config.yaml
d_mlp: 2048
norm_place: "pre"
qk_norm: true
attn_scale: 0.131
extras: ["shifted keys", "gated attention", "exclusive self-attention", "normalized values", "value residuals", "skips across layers"]
init: "uniform"
init_std_up: 0.0156
weight_decay: 0.021
lr_head: 0.00445
decay_fraction: 1.0
batch_tokens: [65536, 131072, 196608]
seq_len: 512
train_tokens: 1074000000
dataset: "wikipedia_en"
Each number is 128 + 24 x the weight over the matrix's rms, rounded and kept within 0 to 255. Layers, rows and columns count from 0. Numbers have three digits each.

# layer 5 MLP gate, 2048x768, rms 0.0642, rows 214-286, columns 576-767
172112133127121082134099142132106147135130129109147086172127117155131147132114148123110136157130114125129099130095109113142132107145109137111074145105195118137142150129134121105138120084117153105126180104127102129137093151113129149153120129136120089109122159120139139148162127126133161104154124130119151124102144122161115140158126137080143085086165121149130085142103152152133128116159130096151116104135123146122151129135123141117152141180122113187164131130146139092146137156135090130101147124074117126113128143121140133137119122102123156151176121105148095172140123130161122119
136119130128133137150124133094137083109123148132159142140132141123144150128128147131119120136103127144148102114111173138130106161122104099155107184077104108165086123121105102154152109113155087139107130148121140121093100102124132154102138123139084144133135124103132126172118150152156126086106096160156128165134153136169137136137092091125168152096155119143062117117139164104103140116158090154159120109117185137146129157095136111140118115148120117109094145141097155106164151109127141158156134122098146117101145139114133162111110139150088141118120098153139154142113110143084124140
164079090128184141103088120070127126110128141113154098090145162126106159117122149096100137113068150180143101155141183158112128107136115149107123095149116147177100105135134130147105174150125176130081141123165135108149181125129136168086140148077105105109124123115102078073138132131144110120101154173076110083114128149128168118140138137129130102127156111134128100154120098179150130125088141131142139132128143116137085101096108120128121110127145098106145133146175160114136098112103144128144169152080124169110065125114142094106094097078129090130121190174096142156120133111100144163
115116117111163110128172152114155114152167095193117104152183131115139149138126143157127157112161155090121178135106185151099127112098101122087112094087119127109111081123111101107117112121148115114129084107136153122121137083132142126125127112100110142086106099081115124091155127114103170117131109091103118163123169111088157110141165161133119120131086083174163131129154118119111136119160127150149149113100110152096110115115172142143159126161149150125128119100132131138135081150188122164108103114104168107118089133095133134091111134128118146136117128134169138101125147118108147135
155111082140114132150168124054128113158124186117107152108115146165108090113197149156126113154120141104131176133075132115156131138109116126091120157130147117115128145131084124124100098100148078132119137172129106140104137134076123127102155107126143101124085173151133191116140154106091131106106104166124123155147131137153126085174119098111176100123178154134092144118081130148115145100160092177150179144111161131123102118121121163161126117107129076158131139134152119150131145143133145119101163092141120112097113154127148151107146107110160143152141145127119125124167115149113088133
107136133152140137150130090120124104139124154111140128119139145133195155133136125122137088116138152079159131106109129141104144125104103109091115156143139166150131131094111129150125141092093133097138118103111137111089132100182145132126151152101117072129090121149146140115142144106150130141101145135120140152149143111113130137117159165126150126120149148083103152121157096127103098128079113114159080116136110104162150149168136144134155124096099129135140125128130150153141101139179141100128153141125116154132103105124117177099172174129136116130122105128097103139105093122124094141
139137096172158113114124126068137122122129160180171141077133116142150174108147133172143094124087118084113113128181149120113133153120116126147132148084139144120119114162109118117190107116094136096141141114105158160124083129139162136105151087097121145104118119091143155074116163168082133132131133102121144151155137093108087066140097105132102149139137215167113118157120106148156136120140163135146136097102111160148105152143118127106169154090098091097098134128153145098100073123098121085112146163146116127143139176178158144125138129143080140140064093125111124124118165122148140138
144092127111090122136129137147147126152118144125112139122154110120124162095107103105108172107122150142135146135139100089141121115086099127086132066136117107120171142134115156142120152142187145138154138103094206160144093149118113154130097112110142087109144137109083121106084121131150123160119152139131118154129127113129168119166092125106137090099137127143127102135098157138100114129136183100097144146093124125148122102158129153148077187169099117109145138107108130100094099141125137171135111124126114150117142175151168165145116134124094109144095171110115126110153085166165148122
140101175121171135149112076167125149153153083149159122103152104115147171134079133132151146132130146110145090076149099122094144121098087113129128054172107159124137174146132161114127148081089139101130146095120093141152120127110093102106155117139108111100157100145158128089140139119107111088148112135135104076120138133143169094091100151171093110133134144163115114102088085128161139113139132091167137162094084106125132149141101130117089129129147112118174083137104123183147104131105113121134128150121116128133145104158139116141160121108143157122028138117117145111131149137152152117
124156150062076106128138141157142141118080104127137147111176150171113092092135136144107119139100120112096114147131083101085150107123111133145083125133151122141132105136158093084095183140144108141110115135144160125112158153094124142129095125165142080149096124129117108121123182145113134120118165164142115141161164139114133086155109132153113115152115117154109098147086127109152143102127117094103136099127111118122154099139094089140125132167105147114119105163136127127104121133167139120107144105115121161092081114127122122141145109122122098120150149089114118100158143086093120100
108191108129165084138110112118191122136110138151140114171087094159170145125130162142117124116139117097190144112113138085169154128125139142130120095138138077103115097161079106112155173120119110097122135131091114116132108101125104108062104127154073138105181134148168112102135157100156129087136118167124141135147122164103125128119164121147093134103134134107130128157132102159142129115120134134117138095106128171132162101123089153142203174112112150154141161146078102170123131142083136141091134097095151111166152127143124164139155125128105146123184138176150123143121147109153133126
128183107152148104149110172087152114153124079128135088122095126097139109114112141112110146163153157114083116121117117132137113154121156082134114137092131098135140102166173097125120117143147154128132115160153127125151132094147120108081144184107111192157115103151145109138109151106170050122146140129116145104099127166107123092147120104120116137131091118150104138114136070123136175087131096128158118111124153110095134139085149153179141150150122108129109103111130142104150154146118137105122119095116130156120085156187165114105146114111155121102141184140140116121129120111213085159
131170129127154129126144120143112118160123115114127108142180164145123137159044142069108146124125117134120104138125114100124149139085139102160138094125133106129093138132119116127104135149130141128146135153138069152148107136084139139116144138123149094094117146161116173098160167106141163137135102098137163117139121121100130130158077136137095114122135134144117103103166116105142099133156133157141137156101149146136128184117166108124081128149126088108139144091141069105137090133139139120095129088156129144098154152127133071124106131117140142096138094119135125112080124132141149162
128110113127135117109147156149150085152125133126183175151105164162100073191148140113146081125112140168117112135157135128131087108106107188099137122138106106090139188103138096099097146129125123127117162161149104117118112152167182142125116094101123104098135101132119163144147136114124073134156146131142118145134146140113126156154140116159096115152148169132132143123119122139155158118093144126117143116156188063137121123093113122148110108114122168152092150145106116132095087128146093151135078156073135143150116113168124117131118149126132132107134098163163090145096106168094113158
150150110100152143136111178101126122141128134141147118137106130112147154144134102120152110123127169093157113097150171140122071098139130126104119136132152104176126112101149088154139146128130143097129113167111130113119120143158143082111145150131147134116119168124165147103150114123131161134177093090130105108111147087112160084132100105171124132156143087188133192102090144100130120166131151077111130124105097146108126137161136125110167121146115168159099138141100139093115133109127120126148138125107161140139123129125138149177128119107142161131120117156137119139179160114089146155
121121112092107136135076131145163135134135123136160152112160109120104097132104150108136146120114148130158129131127110127152127139177150184161119124106065115097130154098127102146097108133125088130108150130125144128134144137147118140101104151091099128141095147150131138144148131129153096096166131136065120094113134177132143126135113147169117133157112106152119132078153109156133134114141121087118110124097200154109128125136091175139142099134109122138132122126103137133100143128151143144111081142117134134118099145095125129167114141150124140112120146113110135128149134137128130139
077158153165167171116130116075107119120130148144150132109158126100119128133148144141155120138084105111116155130117116138154116130168069118097140166122091126095141181133169127150128102122122133122092122141071074138157133123132118132098122108122157130169139089143118160102127120136097136140097134139108155108111100125123124097055139113102096128118102069077118145156134129100109157154128110152141127168132120139133142127145175130112150132149093095137161105089150143087116180148146125162106079098103090139124095133154138157132111151094091124127135116128148120122118147111108105093
128126123134131122141150085148202101126158130140084100142072071133087104143106138123117152120090143149101109097180110135129107111104133099162143099097140075119154145164126104119150153098140126088140119144124123153171156142159153171142097134118082096107125152163107107108163078126103124126109090133126097104137100095130101123128107150089134109125078106133099088151147127112135141121118143131115173143148188150117151130155146083138146098155106075112113120137166140154106134135116149141106099138152160142116125136141151120127192123132103112147140098124165101113151197120104108154
190129147131128084124149125151131114118161171140103099122135140165107122119166135150150122154139151104134116114130117141127155121125099125148150129104110136106102090183175154172130088121114102156136147167105099141109150144114117072083116147115176132125182152149144134152123134134163109127164124131141149143081123162105151153161098178100091098121116128109121136161151116070115172190149148125162154113132160151100139095171086129088152123123126110089136129099173130153117170135115118137146118128169153120148137118121156159140139143112129105118147121125130119152091119144155147165
087119092127134128131165134171128138119105155134097159124133117128135122098084085113116143134143179126107116064112123074111157121188177157118133123159109144088116122077107115152159117127129130126153131103140085153112123118129144136094142110125128135147138133116115124124158085130141133103132125110118147089144155142128102164140140129137102096094102105134136129101138091134133150100142123102116093138150121087159126112129115133182130127125152148168150154153114140114141118152149159113126132152119147160122102138135132179107160131135082141125098109159131091166090104070108106119
112092156124158134129112138187130123153139122135113147112158113115122152155123141128151166172097140106112120116114136138160093105143078150138121098128066098104102117126138135104098114143127114123104117149143152157108136162070117086123136094122171129104114118142095108127155113120136142114148136108095122104151083136128111150112133135173134135124114158196112095122133138157095127140134117115119117089177146129106099106120138096092098130138163134126126151123151116124129117146146143131165147173082127119139111137127111150175137123130112135133124136111119109110161123156149134125
100136135126134140109147172133168137112126124106130124132117092139144149164168151188096108145112119099094139142123129142124176114115115204132113158129078131136151135153139119140104126087140148066153164077096128077131162113143131142094130116123083117120138144122103146111104126156161147116157141145192127156128124130132146085137141118138130141143125093156129146114137117157139090120167114153144144118149147094133141124114153130176148123150165156082131128119153140113140108160156104125111124134115098163135074096156129113107091135122158105073131091150142127111132125165148138110
127164144109093139123145078147140133148113116119169112104115145149101151165130129100091127163151184144159110135162134147066138143095122103139093127127148132124136146165141114158132118169134165158138074122119152136135161140142145087124170120150080155125122132117145145173107134106145116087104186143183097107135088119112087079100163134168137131155156132123125150108150119078143101101146133154113128114158123138120138104133135145121182122123123132137117106146100196156120071110111141121125084131120165151132105106123122099111135158153094100120152139140135079121161125155108130145
129140135139135122175154101133170121099097109072139146143124135145105097147122127074111073126109159109212149164108152157123144148103094098161123156169109170122156131122146131129124136083149107109117114151109124126142136158117166077134150117102151163141132132151143112146106116166124121109098147142071111132139144126159158124157114132113105137131114161138144145155074131146134137116116130156139115107123109125144112141155078101113099117099099156127140153152104124067182157129137089133127127131136142135095117142130129125152176090161145141117142081144117111136136112126136109098
120130089134114153112113151113134148124160125138164140144138172148100132144105135125133130190122107144166143173110145121117148088126127109156107148127098149133120097138146111117116176131100137135153125144101150133140136131137100179157132129120133156143153158145109152109127132128142145144149130119110094104096090112141089154165119127091128147068110097148151132192154107106158106130130107169136110141148111133149126194120125135135067138121126126122154159074153116111181126145143132134170112117134105149126127186111152107134149135159069131170144129111160107098117153161079118133
120116116089172138147109107123113130130104110129080140085154136078143171184150150099085099103126137121088114142105135167088080147098137122131126120113129100137073130136121162092120118147128105097159149145121155147148116154131164135117152111165115140122130077138161115131128166131089144144122141102159066100136163109077130131113112127170106125146142099152093127109139133113161136187148165155119149109141147104108120130179132145099081136083102132108117127124130125133100108123092159102155143120144136148142131131128139161136075118142117104098074136171171171114124116139123146143
132105135189153129120122136131157146116115142140148102165111119119149118133125151101147136139126154105135132125116162114100099134089134127144103170094093121084132127112176116134133127166104117131166151102165082143127120140137129115143142103114125124138130134145107136089101140117123126132141111121132115115105136150088158127063089126149103139127134133096119162117138129111134098147126112138129077151178120096171103136182135102117096118096172105140129156147125147125149147128125141124167103129124122155106115158103167116119147138120140146136170152151118156118094126148145154132
129107123126128118159120112092124111074153128136125128150133132081134078148147073121127110107142132135114158197149142115113104150161137099127125148138117128101109110141134101109134132109145119115091144083148145093141103144142112144155147120162153156127109132124167131114194145089127122129150158165131167098105144135127121139086112103176163115126149144122167124092098122160134105155117145148144104112114128135098145137142106090137155083142126164091135122081087102131112092143161084123116106114133118120087158133101149179112133109111127101127118108123125119139168098119143143122
137159075137113119150117127140128176157113147122121149137146144126132120109149109113148122134117129126137137142137122152120171141119134120154166139113110149142075109161095165143160118134154104124173119157122123090124150142125148101182150138131145137111145117106113085104083160137121140091153131146134120118104131150146150142107070090164141093120127152142106125141108083131140139171100143121128128117090106129122140088116123113112103126074112137148100132136112154119129146106150144122148148112105138122144126179136111111158125090149167146125153125122134144079119143119111143105
140107136167142092113142150117113186114140118141129151103116099138103121119127121141107126132118133081161125111140116155162114117102116134117145145135159153152148114126157148082159173173116120127166118150159051101113144116145118134146146128156079074122131125160134129112132128156136135124104086074136117111106141126097164054131121114071136117096162110181158137154103121098161096112131141134177110131120088082162108121131182159124113159105145092141138113127110125121149105096168138178131105150102095129126122138144123109075135167155191168145139112135129175129090105089133140166
130131141134070140122135115095144127111115130119148117100107123101123149117126119095104159133146163095117135122114175161124120121112114149153106131077117092123165158131135156131138159120089126101130102122110102155110118118130166105094118133101147159139089151105133120071099112131139140098156164133140142100133192116112115149173103131136163149111134105155132129158155154180103218131102127114112151103138123102125109145135162093134126162160103102115092174089107088101157126159127152141109115095142129141153116163080146149117146120118131145096146117192155116130147113092114099162
123200145113131094087135155143138132147083176108127140136108141112165099135112154123191123090093100067120046155133118144131164105129149144147112107083121133108146127102122149139176103119120170119125118110103081129124136119140163113117159118152146150134092064159152110133133119167122116180108102120120144118124135166091126124133122111112112153088062120151152131136146115123130128094096107126150116088082142093142166109118123092158161146083109187106157117120124124142093104119172129130169132113121140099150138124161119108188127120136107144163131098108149160147113102118112112124
117114128114113149189136107108083120125126117124144080146135133115134136132133156094119095124136141128107136113083093122169127132109131105126199140144116136160087156129130089173116148123116128112163148110163155102182178115161141142157168133134088134148157137117173144104134142121130071129092115152152126130090151162152125177126164147101127160122134152142149189134099100151138174136127127139133101151159114140133147123124162110129079145165146107110136118137126110108109099161129146141093126180087089120130136124182124137131115094086148124080102148135146083097092111177114109144
128129133134084126133133102159127146138149082177137134155106135166150105129182120140147144175097128143093136107129131130096087145179134153130096122153138143114148116166120104128111138139109116144100089102161155111158113134135143129160182121135195165103119078157136156095156117143143076112146147159103138135131101114087143124146136103139159097133075152109106169123129137105171156127131105175163113143159132135145145083108123099124115149138145137170174107129158124138094071132144172123144131125138166180136100136136095129109124135119138136072161155132109092113119153114149159153
120093122162112159141118126122090113177162110099088137114130109140167133165127107113158159161098144144135112125156146119154133124126141095144099143154125105137166117116112184146094140069105152130113113143147143163184115140153117104123138143093115159182107138102120109162152111154099127128117102124119156170111133122171159133126135119150153127108074135130101131121147132120127105132103117122113133125140139082131163114113109172086109141123112153134145172164095152135142116162167145157168112149129085139177105136152088095140139131143124127106140129135131162141113099109114084126
101149172118187102130155126122082145118129133143149100107125150160115111143107122124143135149067117140114114093087127147131108088107145124141123149148110103116070121153092116090097101065106160117111142116134104171133125153150117170126193092122145124120072135120133121125134101146095162117090117105174105093155143125096143154128145109064110143136163150147128088109143137123115086120106104145134119134118142167120166141143157113167140101180172135109141117107132142119120134110094122118069110133123101098079115129161166167132100127178104124128145112140125120131141110131144144108
107086122172127099113168149121135120147127122109138112128186144169131148112119101109097116113158155109139118111112088129108123143064109099142144153087131140149166151131121139105140143122091148106112160139105128102126166092112107116094124157123112126150129113096140135161135128115118112125147153123119116106106136118129111107175139136146092136099122113145145115172127080100183104105144108152153107185122128118044136086120135151113135114092114156168114122079157155124114112139105144131144109138112102161114178105097139108133122155131147132101116137111089167124126069091105141144
135164141153126103138149090130107149087125151135121144098144116152119093136139145150158168103071117131177138114095114129095066145160121135111119125115117154141152157113140169120154102124113100117101128133114146128137141108172123132168162153092134158116103144131131139144135161164145109158135134115120127103145157119135160124142138105143131172135141169152103156180113157077186120056139123178098123110114137137114134086119083117117169123131116179128166122128112139134141154104110115122097128156154139123112112135150134130145131142123124130095118150142144147116109102158163145122
115127095124077095118089085129136142180149105147135118139097119121102122127146128103165123138128133145098124123147163109098099106137120138130134097110122157097129127094115176085163146124132087133107121117107135112124125141108112152125112120135125147068134111108083129143114107140136147111153172087122113121120128140094133116153135171132104141121149106150121136092145138137132083144108138108147099115119157106157109149132118108123119155157142133094093115145101136151111173143114140189135139119121141141111118134150122156106110163137129113134088156080079158115096082125151148117
120157129150144117141074092116128156124133143154099120124142154097175109145139079110124101107126130100125158100120142083108108121145122164123148090169154126155125104185081096131152132125118176115155119104104092137139120110122119127107139130110140092149102115108140181171128115146108143115115140082130141142136119132206110149144078121127109121088108149120123140162164153104080150177127119132116148132121149150091092130139090099112117144095117136182120122145140119118143152129144141092165098135111165128158113137139111101156132097170153138149141145212184134182109175121136134146
132130149128113156132150122131149128171196153110094142107176100153123153137137112096126124143128119137163143151155165164188133129139128101125158141109119149140115104107153122114122116088113123117118108125112158119109147125126139104148060123120160144117137108121134149116179131144125146115084123126150137138110120080118119101177127089102119128148148110123116122144132107103155119090125168132137095099104099131130120076132180095130136149163128171140119147115070103125065120155141085095097183140167147144124146119122141119184139116113152139139175145136126109116128170105135130157
138141119076134115126120123156118147083121162151138134087175095180146109140137119133109186183147113110176102114166139121109153152097129103148128108150162139117123124101097125146122140131171152133123087125118098113117141150111129101178122115140094082117109176091124158119107121077131148103098110152149155148149166131151127154064114112140103137114107105134110120093128171081108147100170116160123079138120172116145139131140102143155112159139193106114130116140138120128151143104198141115124128137107127123109152108144105122095119165143143131139101129125112126114119084173127125112
124119102165139189118094152151094107106168126089108142135164105129113133127122131114151111157123175149134154117117138143133137125113115140126141135114126110104114125131120154107114111098093143131110124103120121143129145104138096124126148109087145139115101166216173099162154122107118142097135174121119146161103133114163140110135154150122156097134135149092147155130147170095173089110130153106131150156118150097108107141144117176099124138116138104137145166100141144108095113127138135121129120121153076121153137146116127145131138117134120110121132100164116123119100158140148104183
142125144140113126140168109137078089131125148145149144112127119089128138149119127135132137113116093161107112118127139119144116144152108136113115129147106117156126126126103087152117142129148128116155134137143120144158128074129140119127068098097102157107145162157107159113110134121112157127113134138137173152127140103141109135099134141143102156161105128168146111155089094133175083136119129111133108124132130119125129144163153121153130124109175101160137141168147145121073124119232136135118173135134132132119095145172123139108109111121116148103117166116136166148152086101132125077
130113111177151136107110143081113148138121133132086152139149103142141142142152139158119120141148135112131175126138134151088136095153110135107135099118171158160119114132088125165118196134107143132107124146165154113112152144145135099120141090130137139120124124116129091135127143104119184170143145090137112132175155119126094130105090124124142134119106116155082114121154120118127158088138157101112149160118130154159161079104108124168153098163077129095128118090126145125139110148112141161110085184143140114113168130155151147117159127132144120158159110131144137128128110116147129144
150154116082157116138128129133078121156150104125138165137136128118120161102151121107147148142103103129113136118135160146109132111087154131160111137135062119111126080121085130132113066098122116127149097104144097133119146168134162115163151091131100102129125118122163142112110143129146126109175124134140142172117092109118127117143185078115159162142110118132162152116082143140144132123159156107127144125163155136120150149127119134094105096151135114149170199142074113106133078152148147137171127131131125075134110111149144098147116121095122130119122173160120158134154108088133121137
083134113129114140109109119168106113127140142143154128137120150161116148157105165103131117128128105110106105143163108125143146079111120110169136136126126102161166134116096085112136153135130113129114112142147161144137085115138130160168117095112147132106087120128129164135137134117141135109157074135116103147123152106106123137145118132129155110131109108127144127202139140127145131108110134126124116094121144130141121131118112111140114102163119168141156126128111106174126150133124126112126155096114136088096128088107128112119097082155186109131140179093101112150107134150141127141
120145165077110120160153094159123104174143134107157134159137151155160094147161128165160138104120117131136134129113131140118158086120124145138136149157109139116100138123106131120127110080129131134156097171144129138165154124137113130122165138141157168146089157106150099161092145125130107121127111119174152117146107123170141139127128163135138144151112128139112087122130129136171132142100129117142111098141124118148139134127146141129130128078154139101154142100111085140113126133175112123143116093144144141126160098129119157088145088131107203137118130125119083118156132129127146139
082107139151117153111134117145142135174119081139155117148102125157136140094138092140134152129105113109117160159104102140119119134060149116156107146149104097152151129111141092093150082137161129121116105107180122121158102149146150131124102114078126155158172075132149125124113167131138146115149153124151105094143089114122116154141161130104130109155115164140084219146138127179103144105127121113126155149150125117166129114135112110149184117130183117119153162116102168111157114096106123108121139117119144108106106114143137141120110150114152104133130138098150092129068136129135152106
148108133096092154137141145145075110182101149123105130102095170123164131112081161127066137121102199153186154157104150137133129118144124127069139132125179116176115110113175144139129096094175135110125094114127093124159117097180109117118125077086093155117108077134126133152080105126115099155154190087099171147127182169121152104074145117130111084146142136180085128093153139161116173103164137147144143140129113135133111192129137100092119153146116117141090103108126158107107164084091148095114116102086105150074137082183146156125155131158116101085113152149117135129128101134160094140
152098104159153149136122142126097114145147153131120156109137134083160161147106072160119155124116140105069119126143100127156058137158208123140122158166121127158134130128108111135110124206179151114133115111090145122114128130101125155127134154158148117136114140144173164107088179080144130148145121154133121128112123106130123106136127174121174106139136111115158108154187150103131157106099107140140099167137100101127078127160116091152111158135150137105114133139139112115134136133173119119141149122107109099108105088080161138116120108111145148117125185131112134110170132157133165149
154103142096148142094174173122142113136109145099136101155132123143147144082085155130137105183118079161100104123139135072125119096149167121108122145126100116125121115097095118129109124143129135111171138126102102139116092093130105180129132104126123106154114137143160133128145163165133152136128111137194128149187114158125175076142155112160133155134141151121138124119138107101127145158156113139120140119100136117189114123161114111153167122126158140141126087141157169106188140166120134125131136142123165161123095126144118121112157139111152138151174111121134143147107128134165135068
089123127113120123115113128153123168128159103142157125113174114138087190121076125142132094125133114103166158150133108120135113127145143161105125117123137119114086162142129108117092142139115115042107108117142096154089156159133123131118152117090108210114119126111141156129124154124099127150127128094089104168102130127096150099132128133108118114142162124140083133121113132184137141117133126088139126167136125132149132136143109115114190163103097134120140154122119113116142161104128136145090113115122130139115073130178099115175138154155162139106175104114119139145190109088124153134
140176187135113136116078096153136162125110136169112136122128118091159121148102122185152147101137136127153122100128118105095129106108119145094098160121112108128107114137157086169155087137145122134144127133124173112141119130141158104138126123117131129145087156123076148110148114163180111143131147138135131118148090147095061115127129146134113142130110105148114133142133133114146183063133148101141113158109125120116144136137135157115094149134172107122120116136140117099095114102112148092145146124165127133105127160122146108131141132093147160105167157111115193091152161131127094143
111094093137149108088103141131157096133100192100114132141126100147142123174137160119099138148113153146152102100184130137118094104123143116113113073115117101109081168111145117117105152106110098118141159172147099170111102114064144124098115090142106118137128133146138083174108083148122090137132159149128155151075124124127123133084133139116153142129093123110115134096138074152136137122144096168113098122101156118107177106119154133113124109129133110147105101147145145068114140142155131160109108070140179182095108181093146147102108163151134119156131076112095101123179109102062125074
125161142103103101150129127147076141173132122091168106138184099145109123103127125136117126138121149115144144139115100136105134137183121175129158166117140133134081134142115113133149091107141168106165129132135154158176139057140112144156153125122098131128117134133095161140153144145109136115109153121039165170163136147109081069140156152103157143129123157156137137121150174152111095170154129132130121114111117135123117149133117128117156127111129130173143107128125182145112143115170108125124127129103134153128098103138133126153145142117158099151158102154089106096147140114112108147
128147165093122139154088123106123105136164114129124138109151092138115115191106140128104179088130136092138165120148095172148079090104116138133139066141158076129139085119108137120124156071126138134167148120125137127129120117109103115160125147109144126146126147109134098122179117149115085136108124132139120149124143114140113104192138146128129124128106163119145133132134084152083105147167096131101115112130175179086166148150129120095146121152177163111112136136136140157123065163150126084173154078092078150131114120113172131112132092135147102120132096112103153165095098112103091110
089153146160142121118127125111131183098182118070151120112102149131131138139113077111089104125097142175192164149133151083114157148115148072142129123172107130153144131129118122132195144101103162110151081136111166085116116149147185154102118129130133137132121133134122122127112129115089148145144149123146119128126126099163121090145127144137126112180081133171138140185103116136112152137142144128144147129159191154161139152138163167143140115120124127132114133158166139140133154133119128107140119111138067149093123124128140129109116125106099136108110147122129106118144115168137096123
176158169102138157086140095100119066143140090080152145141120092130159124108139102136149108141135157143115105107122151079198127129154151111095152161113159109123154098098139096105192138145107140120130114108170162091137094108115134128095113134112104143119138155131087106150141187143203088143112136099166102153141120109123141084157126157109106121112104159112153096132162138107144088094108118095099120138126169097114161109124116106164151156070144101144095159153084138108180125123130099103150169147105127146142104083058092116148137134137099147149142153155106117149133109135127127149
122109075118169108144144119165142143096131126110106105139144117113169106068126100151148126122130128098115105130119103115159171115125169156109108172098092082108120130156116094136104144150158167154154146154099139104135163135129122183156148111113166118178118142072165147131135151116158046099131124123145082134116090112123143117160119110084125119147080137131128126093103148165157104121099108138174153124099123102148117124089140139122092132124144138147124116133131142119141109098172138098134127113140114098131153122143152111111129107183146110098139109143092085150130115153122127144
123136134097135132136131140135103131108176142084163112138130119130148125153128108180143121129132150116163221148155148093145110121142207107118149099108079091125099139110096132066138103109140167210131134151108069123114114121147133126169097121092101123100128101155166155139118119086130144111110131090135149102151116124150151125175145165165120166115113146126087105121087125114095082124106093144129127090086109128166159145101176125156090134106130135160125149178076113148167156126118119102153139074137111119101107078107144132134125071137095130096105156160134146143160096114070116139
156107104135145129111081151114113089157103152117080092116099141122165172111160144112159160138150182115072146124133139142151131123114135187148126141169120182097098112147138107142151134130130101170137152130141116120138136140138121153091107124137139158087094133116188162115137165109143151111118071120124146103119128132130124094154128080124141139124138111138147126136130126159160093101121110081138102123136088172154104090162141143113141074153159110161138155102155143147146129106118148110095152159153121084085121116121141113081176131113127148135098135126153124091122124109138125132
138091130134102097114135100128093128151097086164116099140117125125114103128129085090115180116110118139130138095100150097105175147142129114130090130109118123158121157137121136123123099110140165185122130157103133116132117135109127136139165114167100104120140124149088168083126149114128113146136195112161176116087147126113131147124111158147143114132087141116162141091113123131116133101144080093172138110138147142132143132139142120102154137130134096118137099142106161128139108102118132110125116137134128096167108158099133133112160079113142121153133110122103101121079125121109150153
153098104143123129164081134102135118133151160175133171112098099114119108127124134122134120124140115119123136134177145162104100126109126100163133128123144118154143067122176120149141186129086089152168099095169104142154118130138129125130146081180162128138136132153159138116119126116146090128171093152112156156122110140133137175141117146165121156101119143136104121150140105105163162121132167096123122123076136119136172123072112148110175147121123108129111111123123182140124071105115119150151133101096128096101149161162163134113120131105141170110106120135113129106187077140132131127
137063139159120090145123148129126130092125149128104156158121148128118168125121120142143165133120108165136126105166126153152102120101118105121130121174173099136145110138139157110140129144154170092128155146144098111135128133142136170126132155095116081110123155143111090148116139112110114139186094116169114102118142133148150107126148108123157137142126166094154094137124118127129101142107149139144149155129131074109110120174122153143134104131087157148152098064126102121077094150140126124108133082171123123133107121142141117097163098099115132151125132118132140136117143127115131112
158152115106140111142119143127129154157085115116137149122106124134108137137146091094119118111098147085122148132113090140144131128132170167101150123142097117103155138089097142137093133150161183152104143126129138117105150150088085119104147128114107092160113130117115127062147069153157111130068126119099136109151086144170131153153121093151150104107147140118119132147096166183101137158096135126107095133115152165157181123131124164160107145122163144130130095102090150131148141125127106127160127154153141129119113175107088104081158084159142151133147140145162145093125151125115187161
113117139133117107112151162158120149151161129157129138085163130158111143101128096131111123136128138123160121147169120140104128144122119124123140119127126171145115125113121103163098146113113114126122121131149138117154129125141137091160119136135132103087136133115081110107117113154144132118168126154114142094124117106145132144126143138121087112091110108179121075091160120113119087075135133099112101117127096102185145126172084146100091131124161123171107126127150093101165102105096083090078134150114126119143146145124142166108146139103165116134113147163122106123123138164144095145
134131113096112160122148100147100116107121140116132101142131158160111108098131078117148108132128157120159153132126108131113105093131091095124120095133147119129117161109104118086108107108152113059118132197106136121118114132139112118120135118116128133156117168128141132112130104077115106122119142144190170116140138156124109136165107131121134158175097116137163112152146109130131128156122106157105143116122117151121136073153153159132140155150086113099136135163123187140104161192171153162165169153100090128095116125136155148119097132093156136121145113142129094121123136080149131147
134106142074137115104125160087131088133111160123111109101142159128104149104133149130100135126131164136114127124133096127127134169125139115151148165118128144104148109123156109100158108176110156078176084157101070152139122135119164129172157138103158104150134140078135131105092159106117107115140164101147104112154127116103079136081117149122119094080079110169099126155134122151169090100109125151109101152194135142135119136101120100114106111111166151203108155141112094126152102148124160147109132100112073137100134084118159118145164133127108117122095079127064143171132117146069141158
088150116158119139093187141084138107116144108149159147097175126183104137112087115100131108159148162081171142100090095110124119135141146110107105167144107110126094131089139150095140167160129099164112167098166129139129137130134113151109144128123117113137143114166111091120082128130146099104147146126128121151085155123119136111142122132117122150102174137113133126114130120096154134137136127142149110159145150116167152125150131111111101163145110169130141147149115106110146147116126108167133074114126109134143114108141126145103174130145119076132126078116077126119149153091165165115
113128096141107148121168149117125120135124095158155122113132168101131086119118113105156136098145086138152120127167134137105128158118143112147119160145117157139099119176154145168168109098155129140119122124100082120115115107107092120114116120137116187117164138103144143058118118156159117114122138123135081121123156110111148091112115130075132138133164139137135129137134127132120099119135092131117128093124109090116132094144120101095099122127125128120130160171116150148175126119144095137129107197168112124141166149112108139148114133136117138119126131190120094148122108145131171107
139159114107132138095169158160157120105108142150099112183165115154099138089110147121111100105148140161144098141112137118136179170130120129173099067108081153117120128164142167136107137135110168110082094174075191119126122143142129122154124123099133171123121103150135091068106117100102138088123135139169148156100069161114175117119148126123073147121084149181122129163116155161139139131131107138162156156178144057125153144108159121116121189128171093138119097093179116137183095162128140127111084104126144139125137123112125074124130141147128133139114089109158122126139133122118075148
128103115166107170184109143133147114124130129121134156123193121096121142149133078090129128131128103115129122106153116102129122144138152124109130093122153128128090126099197124173102120117131118103121119168140144131121127147120163142145131141096143147099131122146092130110141141132134109130127100108140138077122137137127123124104143132125135112133092103105160125167115105113085117090179122147119119140142139160134126161155133158153094128141089158138120148137112124104148134135144128105112117126134090174163104113127134114138132134113094115099145129138157120089167096119143107137